From a checkpoint of a small transformer trained on Wikipedia.
Size: 9 layers, 2 heads of 128 (1 for keys and values), MLP 1280 SwiGLU.
Architecture: RMSNorm before each block, rotary positions, biases on query, key and value, tied embeddings, normalized queries and keys.
Training: a variant of Adam for these matrices, 532M tokens.
Each number is 500 + 50 x the weight over its row's rms, rounded and kept within 0 to 999. Layers, rows and columns count from 0. Numbers have three digits each. The size before them is the row's rms in percent of the matrix's.

# layer 6 attention query, 256x256, rms 0.101, rows 55-90,182-218, columns 0-127
092:401464500584474532505568511536511470463565525612551450443534505550544487498481492482414479481403445569488470415498499476545416497545438478546493566509528460497485501577375519488547491507446537491457538554507469572449544536477512527520535502554473539538508461528536495444452462545500580554486545561520444513472509533595492556514559512489483480453556549489505496417531486537508544487516
091:456491402452529462449480494509623524608559573570503492527478425435564500483551459533402548536447483507483546396528484513476484454459495434470505404558443479427494515494476507447459520505560494574651488342524522527503518526548508385552581455423489487509496586489399493513499518476417520474493518481445578543496496640499518506512503417512502492505562553561402502502553488459590511483517
095:519549486586523516565360479474520451530485509387508456456430456501513487494474488542472419458441547472446540491567506479510416516577480415344544557540468532504466473517450524490516498489545478578486475500499512430499437421551532482500466482544490540517424504513516572499451453429531559620504507483528531453556522434502534473588505536474462605515454549514532540484446542477566451444456
088:500449526458439482516459463420532546481480465442531631504489441544560503534492446517528456507426441522567482536427420589564566528460533532513503565469461440475491477534515491564409608377472457489413463532560462432569552448542434442439538570554487509533475536576518489550482471541419478514461508544523495582535496511509462510563457541468445547538404590522440496558485614470591477576588
109:565507567552494454488456552533472425475493462565452489414517508477456544527553540462548461540466543409430430466495599530555508474603502545506494505471507445444534478548430563494515460549539467436534554554409527568554478569520573526603401436569560558526488430538479515497489460431529564520471450444442547534487524517527488601536516594534476506502477534532499523415572489383482434483556
088:536544554522525497516539491571462495509547522542553526450476441537477585549489527465581525571485470452419501469427446433606494445539477489528425482454526536551529446474522520631469466501510481393523518473507544546510513549466488576618482493609631504539477466580519494437550490492505530486581487536540370458466612523509492521435410481542451456443509440481536463441411464485514511493562
086:531570467435430535481442499464465481511556435506531461489447548587422617418488516485588466498565500466502509415470504487461522522447436598510443484469549581541458462523529482465505437510563529484471450492554556483526511510465383502618472473537512515511522509497502466479471525573517547440548553507484522497515533408528378469458392576457407449436503481465523547506486567574553513562493
097:543476522479500504556476428563385473565496540560426521497537408425426469533473538444627543480538501526544541466404541442522517523445514581570485391510401539514433441491495479541431560514554513461504501476483532535570634507500549553460471512620504488471479493458459511494435434561502466422543468546455479494427514515519383476518496508495470531504465474543439584490478472493515448596427
086:474469507512541465463544453487404442526405523499475425425537445613521458470560531563576523485465396483575509600505438560427524488435499560527459415523460426592450475481497564560547509526480601499502442498561477535530528553478540462494417473438485497579460509537487502533527498493503554406636492474524517576564472616438555541474456442445488489532472455517456542504399582456540491391575
091:535415407515524465427573506561415498505520461509462519415567480576470580440475511547427543547559446480458504460483522549457546476413536488594456475513566567511648488530477530508634485587522470580528515491493426483451539552442476470527490437434512436589533475451535498506516370617605569553482532506488501500523462506506565533482508520569523467478561564482432481371461490495484468481506
083:503504492483614527445575490535530434533493525539494516447469448513396547539430539490453464520466462580487432440492522427485536539442549545426489466464509547427533512516435555519505582511487410547493465467584533488450449433457413486535494416531520435500454545461543485551492504566513530508526421472556541503424381459544481511585551372584538478452543551472612527556546481546450439523508
085:584540437437540476466500508537523407385541512579483496519504492486463498459484516564433483474597504479482470437448505437457467545488538511423520458610472451470541557496406409394471586557535583516443438513583413534478501490528466491470498533508515509501503546548437524562467551561468518486448481443415480414524417477466447508463491454563549545568448542558534490559480501453490508379530
099:585453472551497496396478509503486471480601557502460505496511455565468511453517454479387521489493531503491476516521430411501517418578515469487527591523498438522505637509523420398481460451413396534535443582487534536446509406384487510460522530468556472550470480445539563483493549487478484549446529598487492478431577483551584435476459410455458452510511532525495453496499493505455458515417
092:506484575561481459654477527576582426433552516561532558487555470431569468427450523448472490454472512437396486430526569523507382597575517506491570506444473449457419559451439558485473492531505453440535515526557456519592493484518493535494518462515551505479446601490544570472471444487538461557412501531495505557433590539561490552572565450551528519514490550503406473581546452472477496458453
078:524525378468468517526507495501532454441569488527487463433493623491500473565501590438486617516483472547528532559542492504588550513607389558501452558484417454492466493497458404404491487488465514472462504528513538545493504446456576526524522446507494490493508495520500459387434564509540494491380520487544442528503542427499447563443513425447554556501566524479417553519546543601477427488536
086:585394492511532487546528507485494448451468418455577417491486434658452500424566561483435438506424434474506505470493398458563515530510453497568468483421465368510535565474494495463557550571589527500509568538534555542475526488510483536552552479429395523493525489527561587487524494505454539504547382497562495589552490512425548496547506538502539543384471536462576484443459481562449538434525
092:529507503559542541530532519520461534476502497458543515424443487452572480569467414475555480536544566498457492434492606467558401432521529505539485576487655512521385416502414538475504450521514522473546488533404513535505422504498526595568433495488586528584428431367474544487552537459508471489478465513478492466459564469604509598565517472580551472440548425489546394548497545572512552528427
116:596562531542535420532508643513498498497462492509521400451475560433551550476425480443525433504589574601490393417482586482514490498518541564485438543537563542481453570492477513411425509549449483495521513508488574549473428485461504552548479426517533531530498514425411564490481481467553471502449515483517537461345588480516481487514546517529555469534471481538474376536569509575550509502487
079:480441502551408493464508408458455658437529475527526534471480406440548428475453473556546518495558410513486477541425490566527529432497445515608546440582457516542483513478579359504434490396498557516438505549535491472541614473546565492492550613554410546434593442514532445453454397467465494511556425562564537527490550503469453508535471554443435630543515529486527529537511527556570516608566
091:537500525478469463453477488552506506499569539495558546449436421540535644487413462555510471508496533510478468491519501527525525478515522513473459535501429506485575432521492475610553502573385524563466515530461460511433500583398568522480522522560476557506538494533478583567493489503490523530462482505585522535521493503503488491452514511544504582538506641497489522400470544647390463565525
104:590510619570549574420426475481506528394605440429562445469504591476531486643526523517477517549538501521430488494593486468531473444556493522423516596485578496565472523505524537454535454503490509499484524436552496433469530544533495562523468374476539535611453513481574504587478554459514453537471523524523483490482469476478492479598497476576529498532399539522483530504549474393514494490522
076:478509564500457542520550493513540464525475533490452508386539486403537481496480437475473410502474670443566439517521470467501603431380406499543469517595423552481423494486512480487572465371414549439489460483549472531551445500519475509557531500480522530463392548520468466449357491506527537570508614463535466491437569514461482467453558456482486456472479527606440453504525474517519569480452
085:438492447496445505465525431580489476493470450564482463540448421523538539508494477487531478511466413513570450449499495413580497565468474485570562539524553477489565408565536522524500546442502514505518493546406450457424598482404471501517504489451456497442441492575497466499566471598431466437558511533570530556494488619536523494447443532389508507506558477478506576468480514512511517407593
078:555488537522437513607453554510485445493496499493445511526492433473517400474504547592436525475498498554530442483381495425560476424480448536575452460537577474625471458595463564487501464573481586531444596461521512505593521388449396564473430512533537549538418420541476491515409449496487483493434541561493600491466495472505486532459549470534565488523436511442571578447417525499517547580466
098:502484560573533503550443619513557482534588563460513466404465528396522489549546491456416458499494535473497464455464586502588446449489504461401478494548609508376422498533513462442484467496451408425541493431545561535482473485550595504518486478498491490472487461475441548495505499501533494543432473593477440501395592410501473435539584478448552508505469494451445530490558479557529453559459
082:478554451425529501381540466475469516521476526534401435414582466518482484542485482494540526447545479596458516585487594547521511545382523593568466477433549621468477518506538455484484473533553526516529448420497512527391533514530529489515464490455439479455553434515594451545504481530510463533463517549480526564433568483422429519564556470516442572491573434470495525541599447557440469565549
106:484495483505534556529572376511475458438439451561417538536599483487527430474503544529502455497499407462570494548465455487536444527563517523543523438512452486518592451545478495578427624489560484406451452592448442456464521496537436490425469643513404452456487482541462479497584532535441550434585475529550493585548531528539589514385512477459570480439542502442563526498434448509505430475454
087:458477498463492458452465605455515460540584462468573495624457482555533603493482479480418594520424488535438461492581507523487497607453502451478424546589474545515543500493511500479472442514542484491462548475458499486493502519421481431446466477502442518405523492544491529465610481540539495498522575511468469481543417470458516441485566634494501551445483532441477492493415587528472522536464
093:551485549415476462504513545457410525466476495665437466450586566575446564408507513456414513513605504382408458469516539483426459452496507453447504426416431535422553540453453519452529497542505533567546491522573471659550465596484506525466498471461506525570443498558497485409493572571451514561427500423457526562507448548435531526523549490509462489440521506373490409415431487451503500513427
109:448546523459539519552503539506509488559489458486446534563567493498418510488476540525452413583507491482622451497547510501585458465522502475606459422554553543592470460516484464449493490520570476482454484496451538342486543481503442467481517569441463503490580414509536491553468553572528471493593499503540473546422464532464408556513522522469496498450571544532526552473528439452529529497533
090:498560498524504539494472389527527485429484439541541542441475518454530473565420424380527403482519475485542391490643524605560553563566585509435522489541591452468612531470496554429446563590464552471475474540439445565498550512473529543450550533504538443437587527461546542512468554493594523495509522541474502458482476522474531592466529500558520607447476536487589465535522522481511501521502
084:507487526491628441505551367539528541506505546482570399470485475470508448539370532487525489545542448612577483388516439635416540527465609472503510518562530506441452454490491476473504526540544483503585548464479454517498547525481525549541463511388487462506451499499507497564531558499569454564443483458491486517596589580522542534482509458508527520487486511507511513531559451544478508442515
077:466560401442508594449548442463492566419515464543449553562492512507483450552540540478517603448461519494582471497494514522518447440526510418483531525499442513502448442552483500517399621497516479557506502473547548459482481413520503532459440500448417453478526547444562458436567467551571458467518500555411477543593473559476519478507516502403502492505452457488489594411446523430412517567484
087:537436456498477463510401394523450496450420449493498506471480531613501522448446533491518379445547539464507551475486560427426484534551416544513512441539540483626551425550472475528460519646450447576578596546439528421524500442508470568466565454548555443458422542499542539579481496558518448576554502498406552490562483569536567524540495473521527535534470560477595433462465512457430500442515
088:476472470575517543478565448502549555442511624474494501397576509475402462522532509512502578507520440475499538490584523533523534485412495585487476515537481465528466587473530449606431433460420477516519436541503469613500494526452475444412508471572496455529434472516499517508453412503492540545471484457591554498555428456568563488517560515498471532453497501597462505421470518542508491522536
120:439487453499583566542552475505474502449490468575457492543582517552400470504553581496471516546475443528578547534458456587543510512450460529498510397567429482483589463596532535527391547569550546504426570464497533454441474483475446429483458534455478513444522466494514410529593510549554562532521428511557518544573447506495472548428501558593513459418576446493561520457457421490499425535478
096:507554460560429462539426531516499530563503585547439537549543455474438483470429495514546603518536533499551482489423540484588590566471496534610441463465399413514546523565588520629423490498550521504471521517540463548501565492424514414485377551470468510415511490500475445440503421453503457578472554473509430564435588552573442536488507425527481593546575467470513472515508520617492465504480
095:589423523544559557475505481520579390489536428538553469511519436595588491447546527548387447540494445571540453494559491522512491491579489421444540562511600411559463483442506512504508428506482481495532562453455547447452528509512519559452473604422479462520591570480475522525477539458513478545534464461458569482569415470547527514453608578474548485528425610516407473439408577477551453379470
095:489515584553528459445433481527546563472503606493497441534474462444527425520456529483459443512538423440469484510545488477540455477521470411556530521469598447408469543455492532444515543485494439481609546502536483573535506432502490438508450493521533511532485570498500546639520500423613481466486548484466442449491523499482523401553572480491424489590457450529510531469502488540538482439490
101:487439567499504514539439495427576422520474515416500461497394484488527584445523437544511490487408582399540493505577514472471488593528586472435443581399550448436435528452414474490558511508469568525553431507534456430502452426590525533536531462445501458520487535528511587482511497506570468482488498506439555522578533538491527498575530596401500476539415559548486447436511555442490534418448
105:430458465502508472444482468467491535473454444471578563494516499557403516593504493533495551517421452569525585572437420489467546463524440564544470430441484492578395509433375495446525457526604482472381435572478505562475582554463437477527556500542504520568475570514461422521496477551444540470518511516497494472549465522533504476497399540366476537522466620565543546551553536442596479507471
112:507463595573540487484454588480502387531591529504550535470411508465599447598499530416505474557457542503496446461581490555563463512601529394504603466448499513419471488458444525416524488531522458575468458472554567499516526531511516516499503456519572503476429489517562589523498501446524464491509394498453526511473478538473469485599522563520458566465421530550560401490585513487509477556552
102:482414507500520538462457474409335429532490532481578557463358406553516512499486582502514503449488506565527422500486478552543527499556490494546477488452503445459448477478425466474524528563450494525518477538496526468556494560456505630572531464504554533480421573471489567564519492471606463457541486448459513448541545476509409506463455451494594483489490597475535487490566381539545446448439
092:497513550601536551527428557408422426444519541517506468499483485517479587502489526422568460391592483499492527411474545542522451481492455525565508552491499532520379545496516540457511472556527485584526444544566540502470501504501530566563513460453600536526447556460459541465496531425521530490551525510483594482480550444524410479509536474491593528566519586538479546502499481494525436508469
118:499497483457455503483454475547387576500561552594429564527582472532504443578483561539544575502511449596552602463467457514473567456460507538585526348524422495487512497484507557525499552560521526494469496552467564628542606488499507510456457517547447534422547451562508429439445484499516536546517482479582504554479541520536432571532435424445496556449590490481562574474530466495446564568504
095:533446499544491469498489544443534432430537497494454517462509372548598407608514500495569507457463480547417478532592444520552464487560457441435538493415520415553525451469458507458540447568492508457494454482481467531498521550468537519574412542404603511512468514527591548550435502429547502513595503456483549599610404539499511556466522491480479607506400550487505530492430540481503424454497
094:534465553508539535519543553520587510481544502446469428492485536542526558444461397521481527438630560513479465488564553486533460529510566514504478559518603547496526489552445532453558441583466509496515561414498454520468524548486483521508535415421523521605492552477519531557458503511558543588475503561434554473439443410535562476506537472536527497493506528442477421414483447486467473504386
086:405557403391570627454519470553526418604425516509476576508475528581408586498540522539457496454422445609510498468424399558478524470507532552534478520585510474545536572469422545501524583538508419469503438489584442420490524380522468511552545532474470415495462511472539538558507498605492536519609521454559497381591490443416488457489468480451445509466537503648503511601508423510450538450498
109:590477561558490402500377552465538443419575474559416462456565555479537560396475489473578430556599620501446450483551582496551521499541502464393463485500479554461568479487535526458576467575490470518482523515523537588522504630499597509510498513508541554446459510466451575522420543535506450498478489549463535463448492428457441476569484539514503538531420487452425402577469505536474533471483
105:583437487575536423514449512544483489482582459436458513521495417436496469586529485480495494515502556550427477478564417468454495468578531455544498546468573454484448491475565437410529489475516459563490459512445467518421481558502537642477501473542523501577463423461563535491430403452632482554506531530522466416553536520468495498627473467568500541521365478606470447524549526428518561474431
112:434562395507474509528528460468579432448445511574593521529453509577488500433495550555386554493441392456545496483531476511479516487465460510444568506483498507574470513463394488508461573429527445494485446542488476435486563533545418477462539559395478465437524600563510446474572466510414478492605509556485509486573542554500560500535484470496498541462519565569505658470488446411517473390450
091:563525464435482548572448565527460571568564485441505438441463502576387474515565527514376594479572426454521622516456523436588501564476529472496474590569554424471457492432600475518495462499480420446462494444561443470420533402592526522496538510453480428446588484474467485429510534551470498517400506576513461480501531575522460473369487452530501546484535461430369530483516533496477439484529
098:554469407549496512478525486475482460461541411516474470439520480550566526515458430490478517458472493645524421423511480480516482513492492493605438515479465428511464524520420460444479497549489500566498521551447542517522485516462516593564562501409462560466400558427499503471456508470488562592457399451483521586447487485479506616551519521505592447484472562530518479494485492555456450518473
093:478483561506446556572463557533510523489510512539478407420482517480496600510440475504449477531453567493431536451568651524448472468495574440430430477509566439513509479509520597496469519477465514546575411463492427471462334410421495465613493501505549469556503392472496530403502537566483537506397456575548504490515506498497460593570512528479511553461457400522452366438527532528474581527555
109:524612502518486496532551605593466533464465466470483462447589473504486502529471489496527471473576545669442468436401567457532487481507544590528455504579554488520502518602483553486446566563482562411511522519513584577513500469485472539535512474548494533554539529422447466514475424501474517517426539517602540494377605510555462525545523492549546433544539460545499491530517509549448556520520
084:502476478521451425387555412485463624487502547566468491532499557494511495439446498537541521511579458498526514568399501450504587504476422530614551423484508498470539479514573510427462502503506555421469538578474474449602600509516478404441556524481368545372506482519518499432485422493525524539546515535542494532505492552543509483497483373452472555548560461529541511585460462462473533509533
085:522431520484508474419555560505476516506563421524531536465402447582537498567408473516609486567550534494387450411542510525532456466579520544506554483471490545421532527458466508420542455624359549521457565521406504530559442560436479535425523538505475480527547487457532562563494515417504469579460498459563526540479493483521505478481527476521482492520489539409511449441554513534489479485544
109:476569446530568503453457474494612497444486529402525490478591544526425594592547506561444591547535487495506499581530379551498569542451432410464477559514533490513531480431552459518501428427518562475441504477585452448508577554537484525479445465451495435515533618462527435508406489571553492456502523527492520473499451439469509463524488435425519471553416543454489520513453484469459549492407
103:509475485431503518625544471500472461546473406498451399517514527600529420464534480432531492553496573462576481468596560534511533513482505469480461533464433501484500455453542615508482483397550493423488569467498462422461534501435452484473449533453436420467615463514485488442510502467530520536529604420518435501524557597455502429439524500533460506515518454522520497496518425477509499389573
101:448486514574454522528510496491533530541488491657515491505460533507501522608526474458447558548385473570491446498400544452517409463468450427529550501527523515457537431547480510559444464490458451466533508506570515520454573504352500442498405512405559470414423527536499465470478510467445478494492484623560565621491567525476524555528501535498516528501485546486525571525509471557476456553530
089:508360491567442507510493551437514446519539452506472447491490413552455566584458479521505494534507480561505462501480527510543543534538449471475455412483496475453458488542436554474545489567478617546515546550508590567508431522460443493547424447471483475613441566424428576591493507461618450457485509454442577450498568447470500527461537585489507517547409536541538472412465519487516532441511
090:502532556502574523496564546463508538611543527513481497517496506387521448503581598406476475576500512446491487471507623462535326495559509483406448500555544514361521503525567515472445514463433466435545497441513514513493454486498619475487456536509502477504575411562492535543516546465487514552446496563483494503434512471532529443488582460604433474451467452468484500501479414466491524496471
091:472567449487522552467465499584499504518511450509431483533551517467503509509581470470501490420629429499477470548437568494456520463439473536552492488460688572530500427490502528466453430476530565569505469466556513449487486528497487447451455540463511476405545421471551400500458472414515449486558507469574541436533456564524523452616458488540468607519529421535528453522534502417496473457569
124:505417540562508452524452477462534452410508461485525478438426483450537502458451443508463437498512524440509451509577499442475460563537495495490468508451503485498472550500495433517497524536535523495494522499462490541492463581565605526522541503479499466550499533363424586493553524477531534555518379540466553613512472453543576513590554619454578459487406615457475515505390545513502488509459
101:457552527438455443475504506492535551558503532424406468550575462519502460485464454545473519559488514570429481500527497578490573576417448484539454520499540538483470478501479551571545436461533532471357456543434488503488436541518502515528442433544458484455448618645543509561565412612555479538510573459463491477515462542439499533562451522508475500543496530531537496518431444503500488467448
085:492516478500489527478472583455452540511461494612485490496564566572423585553493514566532516426547524446480484510536541472408504474461627486523412483450534519494535514489450516564541551537556552537442548509515463572478437598437501514538626537491553521523478579410456514468560460527511456545516435505552525555475467424494469464592522566579529511495462555364491391419554535558501454565431
125:512499584538475451608421495502542457453516483432447521401483472465603487491498529550495426544565621406449485473602524515486441533580519491439476510486455467402472501475457519433570483480519487532578458572482569500552529567558571597525476502508513460556430488420553548600449441450486441549524492432418527511493469462507408549562532532499458572580450554470424456568588395439572575479537
104:578486502512506523474486419500462440481498456440535529508408532475439464464487535433430463482445517480524531534586470507464542474526444512444537572510593450522536520430462493528611499521474493486511439497510455455459555519568540496456559455489478505471645465491612544471480512578523568589578594479479472486636542580535504594545436420502521545517532588522542477544519513457506579489514
101:573540504436576446481442410480400448564515505404536501468474448491477568547478514500485502490542521500534573339495498519464546540520551441437524581511517587482406447526453560589565523569602495547548470537455467501591575436475494533635530502437559519495519488518486492562534542483572563450499509413452544479562526570523500510418484579471512482470501619570424448475452415478525466422493
113:549488537483491564395468510498433494508527507506557557544469466504475502519565584473482558479445486508543450562513491479561441495499437415453535524491494539521532421531465504435473439518474449589460582504530530378523451472537454547478491547360602561440449538541533475462552477494508461459595480479416546487595431450462512497479468459558599483489541573476614574450470502416426486443507
097:497447447465533545569560478492541509639397507488514546526525451584434458496486437514457459454494408495537425498544490445501468517564526447505433507515467461546509530474514540485451576400485478499516590506564519463505493430456500484431536415487544407522559496453449432551402542446466485536563456494414517441537519521541617479453502464559439475591381522616489529470422536445475475497473
096:530480427521522550425545523534540535376457529484568555456533574514447541496512474541578525473487483536529453509479534532523511465524502622565535523467537552571382539445550520513445543524455508496574474511443615534508424442516505529486493434566584502557417510531594506484458483484539428526466519468637477464471537454442474507579492426535520519510509461578526574508512490448491465542507
118:545482496567545413494448556475586469564473519449525486488443481459454455505599406568365542513509569455583465566501459434510603487511488468389434488497480561351534503500499476504497434557503483557519550411566474478612570537518459446426552490478549521496458549400525542507397532529538509532500406476441599528448475512450542477570439560523419519483478603431522411531477481515561470492461
# layer 6 attention key, 128x256, rms 0.0937, rows 54-89, columns 0-127
099:428590442449506493399531449468471586447627593516495592512502479598471448532540555559526492444460446562512579533466492485536524460506520569537611482543378557559417562536532501532409516467495549532427489483534444464535535442557467496462562555580416492575455429541485416530443539562485494402495487552516452473461502547488475529512464430514533476478528483523458535577556487430530474469583
099:569498541510485467524521593511532516567536499452527372502466513463552553539569524445588443503533473457511448532591517459466455454531512483480486451432549627479526490490584512522534424496549490521410545470548504521493457601371586450555422444454618474496528406433507516498513538464532487544523514522489520471424501562506484490560478588461522575450455515494544373452488608516491509599512
107:511524616548497522514493567550476503399520505441567525444471498501427510432464521436521497480495531503412489530479518461523449519546549574510507473506564581542491551474499454454537475421469528421562489564534563486439474489477495556505513462563519481569535518451464586520501495428459476442392464579534470528405614453544480399564585549463526541557488528502501551459408467562473546531431
104:479455469417561504523482528445506355592547483572514451474536554565528515498508503510403450536397486523564533473682534556473538420483462401463504562504524470482478541537415588503587458449430443485477509452519438547488473542547571569542463453422618542551554445495547580494542529524504540483455558486456511511544477527508506595427597504579519514416475411476567508467481492453559555445474
067:493553505553501423483527544473522550433556460572503470470609542580504472519506470512457576550570569431440539464534570468458530478502421487531497463421498591475498441472475413498588527488478522428529572501407500535477597606568487491465400437502440549413555426495518510406452485535549488393593515476513567474461465567556556608494472411470508473489554437405530529467491424524533509469475
093:474437411471456432614414422527478491569476506545483556483467516548521483616467468470417561461382476427549544496535519493480413464643505429538487578384477421514383565456449530457539494546607510549472536499519405552418547516481517523518508468476506454595464471491493467562569557553556592431409494490489549595524435473580500426464550494439510472512520524563467453528538419553557461490543
107:520421434518459469600478473416615564561429459513395428556526514525485488539526493550413532508472454439555503510569513495446495524526455459443459480471484496463481475476459564484521534424527436534429571471422407540482493467577531378468432514438480483432563490530512463521527508494587476580587534606485477492598486585479518384491521570482460453557479472534509488459501527457478487454473
110:431425454450552571459507521488552395580500548466532584504442491480515481494512503515520516560428552510630511504558463523539444527537471482486565506476517460481486482568346499484463503496549521616511471456438415442464515493574576501587446461472517542484416601472539472487628514548461609482537463508472521467571401447499552536490586571487529446448465555511510489485411513417553494399464
079:593421519513493452364503436597506569452502504603484434488541560490442487477524442495426511485472615537521554494451494562411544439469440509480467425545447488475520487606498529383481500474535530417508478481598526491576530529519506458492517572501475515489554469460515383525433443562503488441486449527576527543477568553519418460477516509419436593528502486505492518557522476495585545531601
100:390602510453440529498551541514441499531497577572566469501508511468510574542477528550550575534437560598608527459408477538497428414437523580588447466559478488501473404521485519510484555549497447530472503533461560442514514481440452506595503544590529502571572430468416493464494564446554590464482522457554440436505517552515384474514561530457558474560527516516579512545557517576516526567526
070:445602457531473521583533486527553438568431581397491424482459450410505509495526573452514412431500444472578440502493520449481455554580501523465424482469565562549496565525495518455511483474466513447599542428537413460413327445456507469476554475487530463594542503447369563554534575525483504517510549501431460487516447409510532419464498539506435490523513491501523428494475466507513501523483
102:594498577486483456630618578431476500493508520500387480495543542547577504536386457497542467510512470575472474547434517545526567600510503499498421489439534548528514459539443554499593424570509594469493576511540559578501473599431482577543483422478492548499410484551543486399471446494523487545561445488438462490468534520490451462529522506549504546465485490358493422406507483514433514407473
105:494484544548537569472515504513419476473465518482562552478479519481391457461479530484617506388448392588541433455457530419452471519578502537573646442537577525503446447622498528533412534441441469500600559478494537430506404433466556460502502516429541537554496476522519528513583505485445545492514427568584510524537483482542517491471556429474525495413522477485516567472460545536458438496551
100:553465611431592487488386522486517403583523483503518419483560445443571557486507464464550514468590610482458465490487452423487439479475472480487453456512570544422431485414426498424455490524511497532485529458459558553497391483506517592528520380484502519444469573492597521427501497438497538474525378502479558515481478530406509481529525628487525546455478581568500411513509478483488530472552
094:580493590507515478513480607489468546553573466522467393438423526393571505539527436545473464507544561450429493520624548485442488455476564500466439560446507532495532612446564432527500482447441453485549490431477464562578501502535497470429477473486420547500487393498445517524417474438567519532448488544466509437409499482526535448516506505448462568535437562505494438420545481551515516485532
135:474465458488575561469548443450570383500535501504542525561428453550538512381546488558393554454488424462546500533591449512492489496538484467428509490493543441540585450506522510486479524460445459514542528506514473420519506438534391506452500599372485420486495531519540467491549461500556506469578529515454523454639419518453584491489514409535474445436495437579444517458452504406496557436437
102:503387585516565500586479502490430481602603534421576507388423441460486527523574485475514529521387540468538471514507454456548435524599460426435522489515593494485451571435417487504459489436488438524476490508510420523514428498505544487540480458523549457539514523486514572604503540512533555420397509507375529438534513495483521442526617568536417560512524529468464469487549496487456478517435
086:536586545515462501519539550481481456457403589434515485497485465449550512502551476520610463459436526505518530592448503501453462463530574472517503507457534495460448591464476472543485482562546509438479429435507606500499423513462555568587490464558553517550537436407510548498518453472420478560419442467481517443467514457478446521486551580464548502516509492535500436509572534484511462676549
086:479447558439459532392451425560557493503485516493617495424510527455496541467468528544559555417478622478444457554579522473468458455512502550541498466529535576550497562473503429435534441462509529498530453439506560506519391537506500572486541471592550432525480473484536529435483488466469483505550431452434474469504449495478407534577457624449477511458492613493549457459532477488431506481481
126:460514469536431529472544499552482559439480477492512558518589464467482532546524491520516496525455524582441551576392453540451577495375494602605566424566478556514557481568520482529485509468557536418489460566498468516494622525533449470477530514594413525478545507539483412514451508567368477418451529536555530517417570589522427541546429496406471474565559539504535521587555537501531482535595
126:487463591597554504518494541471449539519554500481554455439587521417539492581587476451557453507533573533450513525468543480568439474567486458444535485514550536493421600532540620495450487485403524524519524514509595532522364508483566435547506544548564552552468466445454545501599565411447428468418421484495437538479526450569556512523601562476467505463490467514453430478510558475527543499571
085:530398474436452366588494449537371357523499536567412431571474533505491478512458485525519510428479439576452483524472452471549474542493532543518454495440436499466578472428519415502557411540539496530395408504428510575505541589537527458579489441510469546463568487506480480414513561582533489495570569524540567485503454582455479494395522499514527554401491441397448436420461497524467521475462
103:497556395479513455517526431496554435516439417472496536512513560633491481474555563571457484510521420470467559446460561492559549526452450530571472495347526477505579443554417503484476519474503514489472489526484430461501546560558416470413507542518408491493561581565452497506493408616537443460601521486454466453502467503478482486476464463489496500568556445453522551547440465411531569464540
091:555380476542513517480531516465623481504494458451428434530494445502496555461535471402504486585428448448461468552610542488561485455524470465503429432416499548503442421388465544478501404512520396459450506471591458494514528498400454478579426500486588488488439477393441518562480539468593455468514507521410518382494571418469440443431575543537438396509442472548397469487464485494569484564496
128:488550543569533517557456587442550439532449582442506498479465505517471562498461513565519532473515509499487482535520512506507433493522569496512420530351523476571424577476436477433492485495506408568501508475519520490431473462432522493576503352498570501594455554391417580566572570542521565560468423539497556459471526453597498468574541521477547509505480487485512442558493462607458420564494
096:550518601478460505475541446473418369544444528469524435443548402471500526527431507446528500474582520557598536500503463576448511483443521514436504455602501537442474502430432536563547453627491550557541559488492537572523486564538565563582461492529627512497525501517584546480455445481449575480485510398570542502481460558478448627477578557564517472492524571469556411429486550553482498502496
111:560517460479517510506581492535492632470462442542567441460621517611507521578484424588463455508498461525435461456409514473501524456515443632529529561521500551574498473494475493488472565472460530418542452541511496496481539519462446492486510580565433457522543425558513451447418501561461489439536483534631493486453546526563435496501448412472483462501499423498521481567495514467563538443513
081:477562515508483480544577584517485565608518535479538491560440521476520498477447439436537468518501480530467423513499533449535524488579499486509516503536457530438507544534613455492452466489446468539436509442507433475532506501373472500502556473464484587519552463425402539530470458512494615508426451479527473444432461512543441515493552451515472412453450519490494465416555562530462490580510
097:513457472441513557602465490412619469507518495532360542547515535556421461459466524498443517529461499485498449561532477518531462440462491439476573556411488513472493424470493567527540477489501476534526546445514440496484481527590448451524442468515486416493441567492607450504539550485569552571497617519420587501439442530419406554519547502556559449457565473493539501491476421395551489530408
121:569519528521469457586505511497595476463510503507425452502561507482523577573440523512465437492502536444449419545515550508485462543445551491589502489301591545468504535472514576597487426506479500457513553395448487489483424512443525482478541416527519506425474547509500562462490485602518553520459517586445500434431508539471489458613462608462554532550528564438576480436500469524503479573507
114:538558546480523447513552544587446470507515465496556422457519462454535470549508516500521425492493569508499507484455534435454501502531565524499481484561526597510455505578443475512557421576515557542544559466516579587500568551546607575643440429537615525529505543471457522515573472482502517535476488480527445483438509471533447536493599523442569547512470563469539514444473477531453477546568
103:466375594553584484468499421530507422522584498495457523514482502583511498453595479525375547480421485428582501473542439420501462497575428463516591465496436446407577494439528439475526582527549460598534454443523478461519446533579502447445433469432426497478490532539626521564481478516531485553528552475489540490570422497554531496558457459511419527504530554637486445461508468389529525443578
099:618478569538378502587511596507522520548547503509429476563461514441506580499485487483551520488450457436512499495521557362456515550498554588504455531420543466494477477546446601512642526541544482551448482439484515453556428524501497450470498489521479600532542527462523484512543449494542550625565576491482521497464467562482509469467447638484464512516504507493469415426549455466560489567534
109:462454436488522525579449453433507414551447549441534511500418455567508583476478433535451547482490463552566463492620428444500576558549483476470561578496485476548475483448416504521454486484497427556418498538368459436442439474476512506472407508397484464435444446510623541429487412558522475474540492429489517505598428456493487533509578523490471487428536511540519465461562469519474522404434
103:540509400544462533531507502477533420519538509500525512548441423502542524593533515517490576535569454525535455548548475491506531499515552493482473525478442485507490444539487547410479492376553409510462537476471468463486556392554472483425509515440471470498517567656515461415478473421532416512590532399556458510570493496423477464436531541567464495503449480531544531527510472516479444535547
095:463533481438542481605486489493542573567458484417476527484504536473456505513522451566494542518460560505455453463562525526503507476573483480508435509437437471497491479499559490508392522452526506426502484529615504547490502486515596474434554486552475383593446441456481581556419494426391453455493475525497389525478557516473480465499562513460426524500413455473482525639593391561508508518485